Weights of a small transformer language model.
Architecture: rotary positions, untied embeddings.
Training: a variant of Muon for these matrices, 480M tokens, 7706 steps.
Each number is 50 + 15 x the weight over its row's rms, rounded and kept within 0 to 99. Layers, rows and columns count from 0. The size before them is the row's rms in percent of the matrix's.

# layer 5 MLP down, 640x2560, rms 0.0893, rows 270-313, columns 1760-1919
097:39 50 33 39 54 35 31 36 39 53 32 26 56 35 48 39 59 53 79 61 51 43 48 48 68 72 46 57 49 52 53 46 43 52 58 38 35 23 70 50 63 50 67 40 49 54 52 38 54 57 51 20 38 76 68 36 55 33 56 52 43 86 23 66 67 29 61 49 45 54 41 36 08 31 36 43 47 53 86 44 31 58 40 36 57 47 67 27 18 83 47 49 59 56 45 23 20 42 38 53 57 33 48 26 29 46 40 65 48 46 57 51 49 49 62 28 56 10 51 43 69 68 52 70 45 79 50 43 52 32 60 26 17 49 35 50 17 64 64 68 78 70 89 63 65 50 54 09 46 32 57 40 58 41 51 60 42 30 45 62
102:54 49 61 39 50 61 80 62 68 43 61 62 47 62 64 63 63 36 38 46 53 57 80 52 54 42 65 44 40 39 39 54 37 66 43 47 38 63 61 57 57 49 46 29 62 43 11 61 46 42 57 52 49 24 62 45 72 27 44 61 47 24 41 67 58 60 34 52 52 49 46 54 87 74 70 57 19 57 57 47 53 73 32 38 41 41 54 23 42 52 38 54 44 46 48 55 54 68 58 60 52 37 32 50 52 21 47 67 53 24 72 40 56 30 81 50 48 76 61 49 50 52 40 99 47 55 39 68 40 68 24 25 22 61 67 53 36 46 47 64 29 44 56 36 33 50 63 56 41 92 86 37 32 36 37 24 59 41 57 58
099:55 63 54 22 67 68 62 75 59 55 37 56 42 71 86 29 61 68 52 81 70 42 42 61 62 24 40 63 40 54 40 46 56 73 55 64 46 74 55 59 43 58 37 50 48 24 57 48 46 35 60 63 28 66 56 76 69 76 60 67 61 35 84 41 58 50 41 48 41 61 26 40 64 71 56 33 63 81 53 38 65 49 72 45 57 34 25 46 64 69 41 37 36 43 46 22 21 41 47 39 61 55 49 50 46 70 56 31 38 56 39 45 59 32 54 42 73 48 23 66 62 55 87 82 59 61 45 42 72 56 40 57 40 46 64 25 44 54 35 41 85 33 44 34 48 53 59 43 49 59 59 71 55 63 41 23 15 44 70 26
097:62 86 55 74 54 65 63 33 96 49 67 56 24 41 35 58 46 42 31 34 59 21 57 48 54 52 43 41 52 53 41 42 75 60 58 79 58 65 59 70 38 31 36 40 47 57 33 56 36 50 48 50 54 36 66 57 52 43 40 54 43 32 54 50 56 62 50 43 60 66 53 63 46 32 61 74 55 34 56 46 48 44 59 67 44 31 73 56 44 29 36 63 38 62 49 82 42 55 56 35 51 91 11 65 56 67 47 43 62 58 65 30 63 57 47 54 61 23 49 58 39 52 54 43 40 59 45 50 59 59 47 57 69 31 56 51 42 54 70 65 60 39 45 46 54 51 45 63 43 36 67 67 54 34 30 52 47 79 51 69
099:69 61 75 54 68 50 37 55 34 43 41 52 57 64 51 63 42 36 33 31 67 45 72 54 42 70 69 60 53 50 76 65 59 41 28 40 58 32 64 56 54 49 77 26 55 36 41 56 49 20 59 50 47 49 43 44 47 48 44 43 57 48 52 52 38 51 58 55 46 52 66 35 29 39 25 77 62 58 49 72 61 55 57 37 47 76 30 46 68 72 52 53 70 49 67 52 54 34 55 60 71 34 42 41 39 74 37 65 49 38 27 42 33 59 55 76 39 33 61 54 69 38 26 45 75 43 54 63 33 86 69 60 69 33 43 31 55 60 76 62 35 51 41 59 35 65 76 69 49 36 56 68 67 67 32 63 67 65 63 49
101:66 30 46 51 60 31 60 41 68 42 55 75 79 65 44 47 48 51 59 35 47 70 46 25 33 54 66 67 46 52 36 38 60 38 33 55 54 69 51 41 65 85 34 43 43 39 70 51 62 61 22 50 33 52 45 48 48 42 58 38 63 40 50 39 33 64 64 47 39 53 55 43 25 62 39 45 59 70 43 43 61 65 54 63 59 36 64 52 63 55 62 31 36 53 36 49 44 31 82 38 25 45 61 45 15 56 60 74 57 30 80 40 71 74 72 49 68 63 37 45 39 43 45 63 47 55 56 50 64 85 38 47 48 59 59 61 70 41 55 35 46 52 58 46 51 54 61 62 62 54 46 53 81 60 44 48 74 38 50 65
098:48 26 74 51 77 59 42 36 47 57 61 36 70 38 86 66 46 70 49 56 61 45 72 62 41 62 43 73 60 32 37 64 63 23 45 37 38 46 37 38 49 58 50 67 57 59 82 46 66 46 70 38 39 54 39 37 33 69 84 38 78 43 44 51 54 53 27 77 58 25 77 57 53 71 48 54 56 70 60 58 46 43 50 44 45 58 61 49 35 50 77 30 53 33 53 33 69 35 44 65 41 63 20 45 47 75 50 64 67 35 48 55 52 64 45 42 58 43 55 85 81 55 67 28 55 48 50 47 54 82 57 83 56 73 44 52 61 52 27 44 52 51 45 42 26 49 52 61 43 31 46 54 36 53 38 68 35 63 33 29
098:55 32 45 46 54 53 78 57 75 40 54 36 39 42 51 64 31 50 61 49 42 57 31 50 57 62 35 61 49 26 51 46 35 35 04 69 47 66 50 48 57 64 46 72 32 34 37 69 45 53 55 64 45 37 53 32 62 42 47 63 57 32 60 52 40 32 46 51 61 40 70 53 23 43 68 45 31 43 58 52 36 42 48 68 53 80 51 68 53 55 52 32 65 30 67 57 44 63 44 47 52 27 72 60 56 18 34 58 52 40 88 48 46 55 61 51 45 41 42 60 67 32 61 40 45 51 55 47 17 20 43 56 55 74 47 60 80 61 50 40 71 39 45 60 55 49 60 38 45 56 59 38 53 45 41 70 41 59 65 41
100:46 32 37 56 53 60 41 54 23 41 50 28 54 66 54 69 61 71 58 62 20 41 49 42 34 57 42 65 39 28 49 43 32 56 53 54 44 50 61 58 31 57 52 36 41 59 50 57 37 17 40 55 53 42 45 46 40 50 62 79 33 59 62 73 72 66 55 39 63 44 70 56 41 77 44 73 36 58 31 82 58 72 75 41 80 81 59 41 51 21 44 36 68 64 63 47 45 59 37 56 53 28 54 27 69 52 29 57 24 43 41 34 48 39 85 40 61 44 45 76 37 52 38 99 38 51 48 53 47 76 55 53 47 45 46 61 34 40 62 54 42 40 69 63 54 24 48 56 62 46 53 44 68 33 64 49 66 59 32 36
101:56 49 41 39 60 34 15 73 75 49 58 33 59 44 38 47 48 48 46 39 59 59 36 31 77 53 45 40 47 32 35 60 36 49 42 42 38 36 45 64 70 82 44 43 58 87 52 40 30 31 39 70 23 41 24 40 52 76 54 40 40 30 44 24 43 35 58 57 62 51 64 40 48 52 39 47 93 42 67 44 40 35 59 43 30 39 25 28 18 27 48 49 80 55 50 13 58 37 62 21 60 59 73 68 51 70 40 41 46 52 48 15 46 31 63 45 51 49 37 56 44 62 36 61 52 40 37 71 56 36 33 59 82 53 15 33 17 60 38 54 81 28 50 56 56 15 51 48 24 54 51 60 71 59 43 57 30 11 52 42
097:51 14 69 52 70 53 51 26 36 26 52 45 47 50 25 33 55 46 31 52 63 23 67 43 53 48 46 37 35 64 55 36 61 52 54 30 73 49 42 43 54 63 60 57 30 29 61 74 43 29 45 33 54 56 41 49 62 59 45 52 50 32 38 62 47 58 69 51 40 67 43 25 33 58 60 42 45 35 26 50 47 75 45 44 45 70 35 45 33 44 60 47 23 57 58 57 53 62 42 36 71 25 22 50 50 53 64 50 46 51 64 56 34 64 23 46 57 23 67 62 35 57 45 59 61 59 52 22 63 62 47 33 56 47 56 49 51 56 32 20 65 48 63 45 84 31 68 23 35 40 56 51 79 61 58 21 36 73 65 53
099:56 52 58 55 61 34 31 40 58 51 49 21 54 58 55 50 53 53 67 35 59 32 48 45 59 45 47 75 67 48 66 65 51 49 64 78 64 53 45 72 43 29 57 71 47 14 48 60 47 43 61 43 60 44 32 32 35 43 51 51 45 54 66 55 72 36 50 65 57 22 26 54 42 60 42 38 43 50 55 40 44 39 79 77 54 59 60 32 56 46 55 50 29 51 76 74 47 37 59 61 10 51 66 51 47 44 55 43 58 63 57 61 90 20 38 56 49 48 52 50 40 62 48 66 62 58 56 86 64 18 50 70 56 45 49 48 59 36 38 28 26 43 59 90 43 15 64 53 59 73 47 70 47 44 52 45 66 56 38 63
102:30 56 35 73 29 42 58 57 52 58 42 48 70 37 55 70 48 37 33 41 28 21 44 61 39 63 81 57 24 41 54 55 56 51 37 30 20 22 30 31 90 33 52 32 12 49 48 53 59 53 53 72 28 56 74 41 88 70 32 20 33 42 63 56 60 40 76 45 69 26 47 19 61 53 49 60 57 35 38 65 69 68 46 52 64 62 57 50 39 37 13 78 48 38 55 61 55 46 55 40 50 58 46 22 63 39 22 50 28 49 75 56 45 68 56 59 60 64 41 52 33 33 39 19 66 49 22 43 68 19 55 54 46 52 55 63 66 72 22 36 19 41 41 44 53 60 16 67 43 37 33 52 41 53 36 47 20 22 49 17
107:42 42 59 28 67 34 49 68 30 54 60 46 54 56 57 24 57 52 53 62 86 20 61 49 52 17 54 52 41 59 84 39 30 33 59 59 71 60 67 76 57 39 62 51 47 49 36 63 73 52 32 23 60 66 70 31 50 43 49 45 38 69 59 63 65 54 68 31 57 61 36 60 45 47 41 47 46 31 83 55 19 56 41 53 42 31 48 60 57 26 45 48 49 62 19 47 59 42 42 39 54 69 64 54 64 82 55 44 50 50 37 60 71 58 56 29 69 31 42 45 25 67 60 25 44 55 62 24 38 28 50 39 53 74 21 58 60 51 61 45 47 44 76 57 27 44 43 58 54 40 41 45 68 65 57 53 61 38 59 52
100:56 58 59 20 40 44 45 55 53 50 45 38 63 56 54 56 72 52 53 42 44 73 41 50 43 29 59 50 46 59 44 61 39 40 47 56 24 71 50 70 72 60 48 33 63 68 68 63 50 51 59 42 36 55 69 58 46 65 37 38 41 61 54 74 74 36 58 34 31 72 41 65 41 45 56 31 41 44 63 66 60 24 34 43 62 14 34 43 36 69 56 60 71 75 78 46 72 49 43 32 63 26 80 69 40 63 37 37 55 58 48 75 52 75 65 41 43 29 37 30 25 58 53 27 36 49 48 44 66 50 66 67 82 48 66 57 47 51 47 43 65 41 60 57 31 44 45 62 45 37 59 51 60 68 83 39 56 32 64 35
101:63 61 42 75 40 80 51 40 57 47 38 66 68 59 75 51 48 54 58 41 47 37 31 48 35 79 53 47 67 41 39 51 29 56 87 58 45 56 45 59 57 28 61 38 48 28 58 50 20 63 37 22 49 88 55 43 51 26 37 53 56 59 37 56 48 49 57 48 51 44 52 45 70 69 35 58 67 47 30 00 62 84 32 39 52 63 73 61 38 42 51 48 73 63 46 72 39 25 44 30 51 61 69 66 19 38 84 50 66 32 55 73 44 41 77 49 53 59 54 64 61 69 58 40 56 39 05 39 47 57 50 32 61 52 62 44 75 33 34 46 54 39 50 31 44 48 49 56 58 50 26 33 65 56 59 43 59 52 60 25
098:34 44 55 43 50 68 38 31 33 44 59 49 50 90 55 59 54 58 53 56 50 46 65 70 15 39 70 39 55 56 29 43 61 36 81 52 47 57 46 31 40 65 73 39 38 54 67 53 42 45 72 51 44 43 31 49 39 60 33 37 59 53 34 56 57 48 56 40 43 53 55 58 83 35 29 38 26 64 51 72 34 64 39 63 64 25 22 45 59 51 69 75 51 33 41 58 65 73 60 18 52 22 64 37 52 77 32 47 41 55 69 66 39 40 46 54 29 23 74 52 29 42 36 57 55 78 32 40 29 34 42 54 59 33 44 52 45 69 42 65 63 57 47 32 57 46 56 52 45 53 49 29 46 23 57 67 39 50 57 32
100:60 34 41 60 28 64 50 35 52 53 66 35 58 51 47 50 61 53 55 41 73 48 23 67 59 50 24 91 28 58 54 57 34 75 60 49 57 40 40 49 42 92 65 59 27 23 64 48 76 67 47 66 30 37 55 59 46 31 49 22 40 49 41 54 70 42 29 17 53 51 21 45 48 35 41 47 54 40 60 56 61 70 40 68 44 17 61 54 45 33 50 65 68 55 45 70 54 65 42 71 55 85 49 52 54 70 53 43 61 29 62 43 84 55 39 53 52 44 41 55 42 34 40 73 29 37 75 49 43 61 58 61 33 66 58 49 54 50 14 45 26 70 28 52 61 57 56 44 31 52 60 65 26 36 69 43 55 63 59 47
104:31 41 45 50 35 45 51 63 57 39 56 29 73 50 28 59 39 37 29 54 38 46 43 56 75 81 61 57 33 16 58 44 16 43 36 36 43 68 62 46 47 16 59 37 82 95 76 61 50 60 52 43 30 50 45 85 80 48 57 49 27 33 55 53 39 26 39 53 66 22 40 51 51 14 35 69 54 28 43 60 53 48 37 30 39 44 45 56 47 54 48 50 67 18 48 69 47 47 24 47 50 62 29 72 72 54 52 60 64 94 41 38 40 48 48 85 59 61 20 76 60 57 61 16 29 53 36 47 59 31 56 34 75 32 26 11 49 63 52 69 35 36 19 50 70 43 64 68 40 50 63 47 68 38 61 68 52 51 63 56
139:37 52 39 58 49 42 07 47 76 56 64 46 63 57 31 46 43 69 33 59 47 34 42 36 44 49 52 48 54 30 53 33 35 20 37 34 65 26 66 25 30 44 18 55 69 25 41 40 46 67 34 41 42 36 74 52 28 53 35 53 32 39 29 44 48 41 29 67 84 64 55 36 34 51 38 56 27 47 38 57 26 35 42 39 52 53 53 57 32 49 64 33 46 24 50 53 54 51 37 42 46 80 59 45 28 66 39 39 43 28 58 46 36 62 52 44 63 73 68 46 40 63 50 38 41 50 27 58 53 39 55 65 42 51 23 55 66 80 38 57 38 29 68 51 31 48 44 35 26 33 54 49 32 40 39 45 48 39 29 29
101:59 69 52 37 54 35 45 57 45 70 53 70 53 63 54 67 32 23 62 61 48 57 52 45 71 73 48 33 58 49 44 40 63 65 39 35 50 39 60 35 57 76 61 27 43 70 40 59 50 47 65 50 43 36 58 59 46 50 55 32 51 59 73 54 67 44 66 57 25 37 49 06 36 59 36 28 54 76 27 33 13 80 40 35 37 26 52 55 58 35 15 56 54 34 32 53 56 27 57 61 26 24 47 46 49 56 60 66 22 44 00 72 84 63 56 42 29 59 57 90 30 32 39 51 61 29 44 36 28 48 46 52 38 37 45 58 21 68 40 30 32 59 27 53 46 70 56 68 27 52 45 87 53 46 63 06 34 55 26 48
099:33 63 45 53 60 48 45 46 64 44 45 53 55 41 55 67 74 62 46 57 55 44 51 28 38 33 42 18 14 58 52 84 64 79 45 54 59 65 80 21 33 45 36 63 88 13 00 47 57 58 51 48 27 26 73 36 41 41 57 69 51 45 19 45 54 19 44 40 52 45 39 60 83 39 71 44 43 52 57 48 61 42 14 52 53 61 41 49 88 60 62 47 34 26 43 54 41 43 65 42 56 20 73 61 29 29 45 44 36 55 63 57 46 49 52 52 61 47 47 87 43 31 65 74 49 35 39 12 87 31 63 59 39 60 46 67 46 27 65 29 67 60 63 68 73 64 49 55 68 54 59 51 62 58 53 68 86 38 51 78
101:71 63 34 68 45 15 45 34 50 66 18 57 33 47 35 39 67 37 38 50 44 55 84 46 72 65 31 56 51 56 46 25 36 55 45 41 28 29 67 51 60 45 32 78 73 39 68 24 63 35 49 53 37 27 25 99 51 63 58 64 48 46 57 38 62 56 54 63 56 38 48 68 58 84 54 50 63 40 44 62 37 54 56 41 58 56 53 64 68 46 40 19 30 66 61 42 27 56 83 76 67 42 36 48 48 53 67 50 46 58 57 53 60 44 24 78 49 50 61 58 21 60 44 14 65 25 51 36 72 75 58 51 68 29 37 55 49 60 54 47 46 37 68 25 42 48 42 68 63 21 36 35 50 63 22 32 38 54 56 51
101:53 31 54 28 20 56 47 63 17 51 59 66 41 76 49 64 46 70 68 52 51 55 03 44 51 49 80 36 49 58 39 49 65 64 43 68 40 38 69 43 46 69 55 50 86 44 81 64 61 56 34 36 42 30 30 17 50 49 40 46 44 51 55 75 66 49 80 35 51 59 64 54 54 46 52 59 63 45 50 17 36 47 51 54 42 26 44 58 37 47 55 49 49 50 43 38 34 43 42 31 58 48 37 51 65 38 46 28 47 61 47 38 34 47 43 65 45 47 50 74 58 33 45 40 71 29 72 39 55 48 65 84 60 27 65 56 70 46 73 50 31 43 43 81 67 47 39 36 63 25 40 54 43 29 31 39 58 51 82 29
100:75 21 66 36 49 32 37 55 29 67 74 88 45 49 58 60 58 31 49 61 74 55 44 61 57 60 51 24 19 54 57 41 56 58 52 57 47 23 59 71 37 42 50 33 67 61 80 59 72 72 34 40 52 59 51 29 52 37 44 21 55 40 49 42 73 16 37 58 15 48 39 38 68 34 72 27 51 53 56 54 78 41 53 51 57 49 52 33 31 60 89 39 44 41 57 49 45 45 81 77 09 52 69 62 49 49 41 92 38 58 53 69 36 54 40 66 56 42 46 33 54 56 76 59 26 58 90 17 36 50 17 29 67 68 61 70 65 39 59 62 50 57 58 57 81 71 56 50 52 56 55 48 59 35 43 44 54 46 50 49
101:66 34 58 33 64 37 45 82 55 54 44 78 64 33 56 39 28 36 50 47 90 35 61 46 83 44 45 42 42 59 69 77 56 46 32 45 58 69 73 50 64 46 46 72 21 27 49 37 48 51 73 31 74 49 57 60 61 44 30 57 70 64 70 87 45 60 53 48 61 63 32 61 34 62 63 58 63 58 39 99 60 43 53 51 41 44 42 49 33 73 75 45 49 51 63 29 44 39 36 33 80 41 65 37 68 64 54 65 53 61 62 80 42 56 61 63 54 69 50 41 57 55 39 55 41 22 36 52 64 42 58 50 50 32 49 24 31 54 24 64 62 44 40 50 58 66 51 36 68 58 57 56 19 52 56 61 47 72 71 39
099:48 67 64 36 58 38 48 68 71 67 71 61 73 49 52 38 69 56 38 69 53 61 58 62 65 55 40 33 47 42 60 46 55 35 38 39 59 86 53 26 61 40 65 41 79 61 47 59 72 27 25 40 61 50 37 68 67 33 51 44 38 80 67 30 72 43 62 63 37 40 56 63 83 30 52 58 55 74 42 47 73 36 42 50 58 31 43 42 48 44 52 38 53 46 60 49 55 40 16 40 68 35 32 66 48 52 50 43 53 62 37 57 56 58 75 49 55 73 62 59 35 32 50 32 39 69 45 39 45 48 39 51 51 50 34 44 59 71 39 42 62 43 60 22 65 30 49 23 38 53 74 31 35 75 35 58 67 41 53 38
099:53 53 37 48 43 44 56 54 53 45 43 60 66 55 62 53 55 64 60 56 49 43 82 54 77 47 88 62 34 46 37 55 48 70 65 57 55 34 43 70 71 68 62 45 38 41 56 55 46 70 43 64 54 50 47 53 43 40 59 37 80 62 37 54 52 31 64 36 53 57 52 85 78 46 41 49 60 55 63 57 71 50 36 49 42 49 57 60 35 67 37 55 29 63 54 45 48 53 45 21 58 50 47 20 65 27 73 25 78 79 66 02 42 66 14 60 58 69 59 65 66 75 42 15 59 62 69 75 35 43 50 30 39 62 73 33 60 44 60 61 47 38 54 59 36 47 41 36 51 45 67 52 85 37 47 73 67 36 53 62
100:54 24 57 63 52 56 35 59 21 43 88 44 51 37 65 71 41 45 51 62 53 74 48 72 40 35 55 54 73 25 63 52 77 57 39 56 54 44 65 52 37 58 54 58 31 55 53 52 53 61 39 25 52 66 54 64 47 65 54 44 47 21 58 43 63 30 49 41 70 59 71 50 72 66 37 21 57 51 79 48 62 46 37 49 25 58 53 34 65 59 55 57 88 88 47 31 38 57 32 45 41 35 75 64 54 51 33 58 42 45 51 64 23 50 43 62 43 59 31 69 47 70 67 51 63 83 56 51 62 55 44 63 62 69 26 78 63 43 64 09 52 57 51 43 52 29 57 67 14 54 43 33 50 51 59 44 48 49 39 59
100:62 71 38 67 57 56 52 72 55 28 57 29 61 37 67 36 64 31 42 56 38 38 68 30 38 47 48 32 40 47 42 38 67 78 61 66 77 53 63 36 44 48 66 53 29 66 38 32 54 41 83 62 62 70 48 36 54 58 44 48 52 58 54 72 42 49 41 53 36 67 57 69 60 63 76 78 32 51 41 43 44 40 89 70 31 48 66 68 64 65 29 55 62 47 32 47 47 54 56 39 64 89 70 31 58 58 78 56 58 61 56 49 58 62 35 33 45 20 52 57 56 69 41 35 59 69 61 32 63 79 36 25 42 55 58 86 27 52 10 56 37 36 75 36 65 67 32 70 68 45 44 45 30 77 56 59 66 73 38 67
101:53 65 54 62 56 53 40 50 57 69 32 38 57 65 54 38 61 47 64 62 45 49 17 43 74 38 75 37 62 67 50 56 32 58 54 06 37 55 31 55 69 43 74 38 49 76 37 69 64 37 41 45 52 76 52 43 72 60 31 25 18 56 61 42 66 59 61 70 63 52 59 29 49 45 32 49 41 44 49 81 44 40 82 48 24 39 45 33 34 40 29 61 34 11 48 50 51 56 11 49 56 34 39 89 57 55 46 59 50 60 53 26 56 51 50 38 71 54 58 40 40 42 56 42 16 48 57 56 71 56 63 46 39 37 39 24 40 61 36 62 57 36 49 61 42 14 27 46 43 79 35 54 48 56 49 42 44 51 34 71
101:40 22 97 48 44 55 60 43 32 57 49 55 65 49 31 62 23 37 30 56 57 48 55 54 70 38 76 60 51 53 56 29 60 44 59 35 53 49 52 44 40 41 49 28 65 48 47 71 68 42 81 29 34 49 60 39 53 48 58 22 81 56 64 37 45 56 32 42 51 58 40 41 88 72 52 60 39 38 38 57 45 58 36 48 40 48 47 52 59 51 33 44 56 53 57 24 51 59 42 45 71 69 83 32 41 54 65 49 19 31 52 93 46 50 86 77 58 60 06 75 38 67 61 44 59 45 50 31 41 39 19 46 45 71 58 73 68 57 66 52 55 84 53 31 32 48 53 53 71 30 67 45 46 57 49 30 49 64 73 67
101:15 63 43 66 43 65 71 46 67 30 88 48 38 42 30 42 44 44 51 48 50 41 57 51 48 30 47 52 51 52 50 35 49 25 60 61 46 61 47 51 56 53 52 45 46 63 60 39 20 53 62 70 39 70 70 68 48 70 46 69 25 44 50 49 22 30 75 66 54 40 46 69 41 60 62 71 41 49 60 60 42 52 54 00 62 81 44 29 32 39 53 65 69 23 56 48 56 38 51 44 37 37 68 29 46 38 33 63 58 69 50 49 47 36 55 49 66 25 43 70 53 46 70 49 74 72 41 36 80 50 56 38 31 43 77 61 72 57 49 22 61 72 40 70 46 53 50 52 58 42 57 62 32 53 40 80 48 64 38 50
097:55 41 58 28 45 59 33 60 62 37 26 46 57 59 44 69 58 65 69 73 30 60 28 38 37 58 39 35 65 70 53 40 43 55 46 55 63 66 63 43 37 68 38 52 52 38 54 76 56 55 69 37 68 50 40 94 55 40 30 45 48 54 61 42 74 51 43 39 56 38 38 33 65 51 41 65 50 52 39 51 75 52 70 58 48 46 35 60 17 41 86 69 49 31 39 23 94 55 47 60 44 58 63 65 45 64 47 35 52 55 53 39 40 67 59 40 33 60 39 67 58 13 12 27 52 27 66 67 46 43 54 64 59 54 69 44 40 45 56 32 79 60 34 51 42 47 45 65 58 44 55 56 38 65 63 78 54 62 18 46
099:39 57 53 66 60 51 66 49 62 58 53 53 61 32 72 36 37 46 39 61 37 44 47 21 54 56 63 57 26 54 35 27 66 59 22 03 63 78 47 11 57 37 54 36 43 79 33 33 59 57 86 18 59 49 49 26 53 39 46 53 50 53 44 41 83 73 66 57 48 36 66 58 61 40 58 61 39 42 60 16 43 55 46 55 40 26 79 34 48 48 69 52 40 21 65 57 34 27 50 57 49 38 43 71 50 42 37 46 41 40 52 43 23 44 48 48 42 25 41 54 62 62 39 53 28 37 43 75 41 37 41 58 62 37 79 23 61 37 62 56 50 22 63 16 67 47 55 61 38 57 46 60 61 14 60 63 75 79 51 41
099:77 62 42 51 43 63 57 37 73 40 58 71 69 49 36 28 25 43 60 72 38 08 35 54 58 32 43 67 44 61 30 43 56 50 35 60 41 47 50 38 45 50 74 23 39 55 34 37 30 64 41 24 36 59 54 45 40 17 57 94 73 68 49 57 50 31 50 62 25 59 56 58 30 55 33 63 26 56 71 44 50 58 74 30 41 50 52 56 59 48 46 55 73 72 69 54 37 31 39 27 42 79 34 48 61 38 38 63 35 79 42 34 70 53 61 57 52 30 71 52 40 62 61 60 45 51 34 54 58 41 34 39 44 49 32 40 38 53 21 16 49 50 58 37 46 47 59 62 63 45 67 65 73 41 47 40 49 31 79 36
098:73 56 80 50 64 43 43 65 45 40 56 24 57 33 58 68 51 40 66 71 60 64 45 42 38 49 60 41 53 52 44 47 53 53 63 36 51 44 59 46 44 82 15 32 49 21 53 57 81 58 62 64 47 68 11 23 53 22 49 53 48 61 40 42 69 65 54 15 53 56 49 64 52 67 53 36 62 65 69 23 64 40 62 50 74 34 41 33 32 66 41 41 55 70 65 52 50 52 78 39 44 48 73 63 35 63 40 40 47 60 58 60 65 36 46 37 69 63 60 44 30 40 65 22 75 47 55 43 23 63 61 69 58 40 68 55 73 58 73 61 49 57 36 44 47 41 68 57 56 54 68 52 53 53 72 51 40 16 40 55
099:23 71 53 42 45 43 52 24 62 27 54 28 81 37 51 38 20 53 67 56 42 31 34 39 59 28 41 50 63 54 53 59 50 45 62 49 49 45 71 41 60 46 56 58 56 54 64 50 49 38 41 90 50 56 36 43 38 26 37 73 46 47 58 48 36 34 44 46 56 58 65 77 64 57 53 62 59 66 36 28 57 47 48 50 60 65 29 66 39 72 43 61 57 66 49 53 46 41 58 53 38 72 60 58 66 57 51 45 26 30 40 39 49 33 46 58 25 43 62 35 54 57 46 52 54 40 80 45 53 30 46 51 39 77 53 61 32 82 45 44 78 57 65 35 76 62 33 46 73 41 55 68 37 45 44 32 49 57 51 27
098:54 55 39 47 57 47 35 62 68 60 45 54 57 79 65 79 62 53 42 49 47 61 22 54 66 68 54 33 68 51 49 59 50 68 49 60 64 46 70 47 57 48 73 24 45 70 76 25 50 69 54 37 33 72 65 60 48 63 25 52 51 57 45 37 54 67 42 55 73 71 82 64 85 50 45 48 55 49 38 26 47 38 75 18 52 64 49 50 49 57 68 93 44 61 55 80 58 52 44 61 22 23 72 71 45 61 69 51 31 47 60 76 54 12 58 44 63 51 63 56 68 56 24 46 13 57 48 74 44 23 75 31 43 52 77 44 52 45 52 33 52 43 49 51 62 51 68 49 71 39 70 40 83 42 48 52 71 47 70 49
098:83 40 52 37 90 54 75 41 46 93 67 58 36 52 61 40 35 33 62 31 82 51 48 35 37 61 54 42 53 56 44 42 53 42 44 36 31 36 62 58 63 64 56 82 54 89 37 40 44 35 63 43 32 46 67 52 37 41 41 28 48 43 50 54 17 68 67 68 51 76 55 44 53 63 51 67 72 61 40 48 59 58 66 30 38 42 48 62 49 44 47 66 76 78 69 33 39 60 51 54 52 48 60 78 65 50 52 57 37 30 58 74 63 22 54 51 52 46 27 58 49 33 65 43 46 63 44 55 61 38 37 29 67 25 33 62 11 45 76 63 54 70 54 54 72 44 66 70 36 49 69 39 34 64 55 33 84 47 83 18
097:90 49 72 55 53 24 74 41 52 56 39 40 76 47 36 30 36 70 56 51 16 59 77 29 53 43 30 59 29 20 73 51 60 56 45 53 49 56 66 37 61 38 57 43 29 45 48 55 39 35 72 41 61 46 51 34 25 63 59 40 37 62 65 36 61 05 64 66 22 55 39 49 64 35 55 39 36 72 35 56 82 62 27 29 70 46 58 39 47 54 52 36 50 64 53 49 49 43 88 53 56 56 52 46 52 45 41 17 38 32 50 46 37 55 38 54 55 51 54 46 67 35 69 70 50 60 34 34 46 62 55 32 46 73 51 27 65 44 26 52 43 57 57 64 31 96 29 57 49 24 52 43 74 56 52 57 49 47 24 29
099:49 54 34 41 31 47 64 45 63 43 29 34 74 53 49 62 49 27 39 61 52 68 32 17 35 72 60 62 41 52 52 16 15 40 72 43 28 30 71 48 69 56 44 43 47 57 28 63 40 63 62 54 67 62 33 38 35 50 47 47 39 35 74 44 19 36 32 75 50 37 74 61 21 34 57 41 64 19 66 08 39 33 44 51 45 43 69 48 55 59 43 49 56 50 62 42 48 62 44 43 55 64 36 61 74 40 71 28 41 50 72 47 46 57 34 47 64 73 52 47 41 34 57 44 38 85 17 76 28 50 46 66 76 33 52 61 35 38 64 40 25 65 42 51 35 31 48 43 35 50 36 61 43 58 68 42 57 08 38 56
101:46 67 57 64 71 24 53 43 57 35 71 51 67 38 58 44 60 25 52 52 37 31 25 48 21 36 78 52 37 73 26 72 69 52 62 49 49 30 69 71 52 46 63 59 21 43 49 69 19 46 64 21 47 38 39 63 29 66 54 24 47 55 50 17 47 37 30 61 38 82 56 60 67 48 56 51 42 65 57 50 60 41 77 49 57 44 58 41 70 77 26 25 46 62 63 67 10 62 59 35 50 43 37 32 75 53 56 66 61 66 63 41 40 64 51 37 56 60 45 34 35 40 70 41 50 48 59 71 32 54 50 46 29 51 74 73 02 65 78 75 42 49 44 44 41 56 61 26 79 47 62 38 19 53 77 31 70 50 62 57
100:55 55 33 31 67 24 57 40 39 32 39 39 41 52 66 22 36 56 53 84 33 61 35 46 48 42 53 51 42 69 33 57 55 46 65 41 54 54 28 54 63 36 64 24 46 55 55 46 47 40 54 56 61 32 37 61 05 46 53 62 50 71 53 42 63 51 77 40 29 21 63 56 57 32 54 49 60 32 52 54 44 70 63 19 78 64 42 66 46 76 53 46 67 53 65 58 20 45 47 33 39 59 69 52 66 54 47 50 47 13 44 53 54 39 56 62 57 70 35 42 55 55 52 52 61 51 38 59 54 37 43 61 48 44 37 70 50 44 46 36 52 63 64 37 24 58 45 45 50 35 48 74 39 56 55 19 69 42 21 66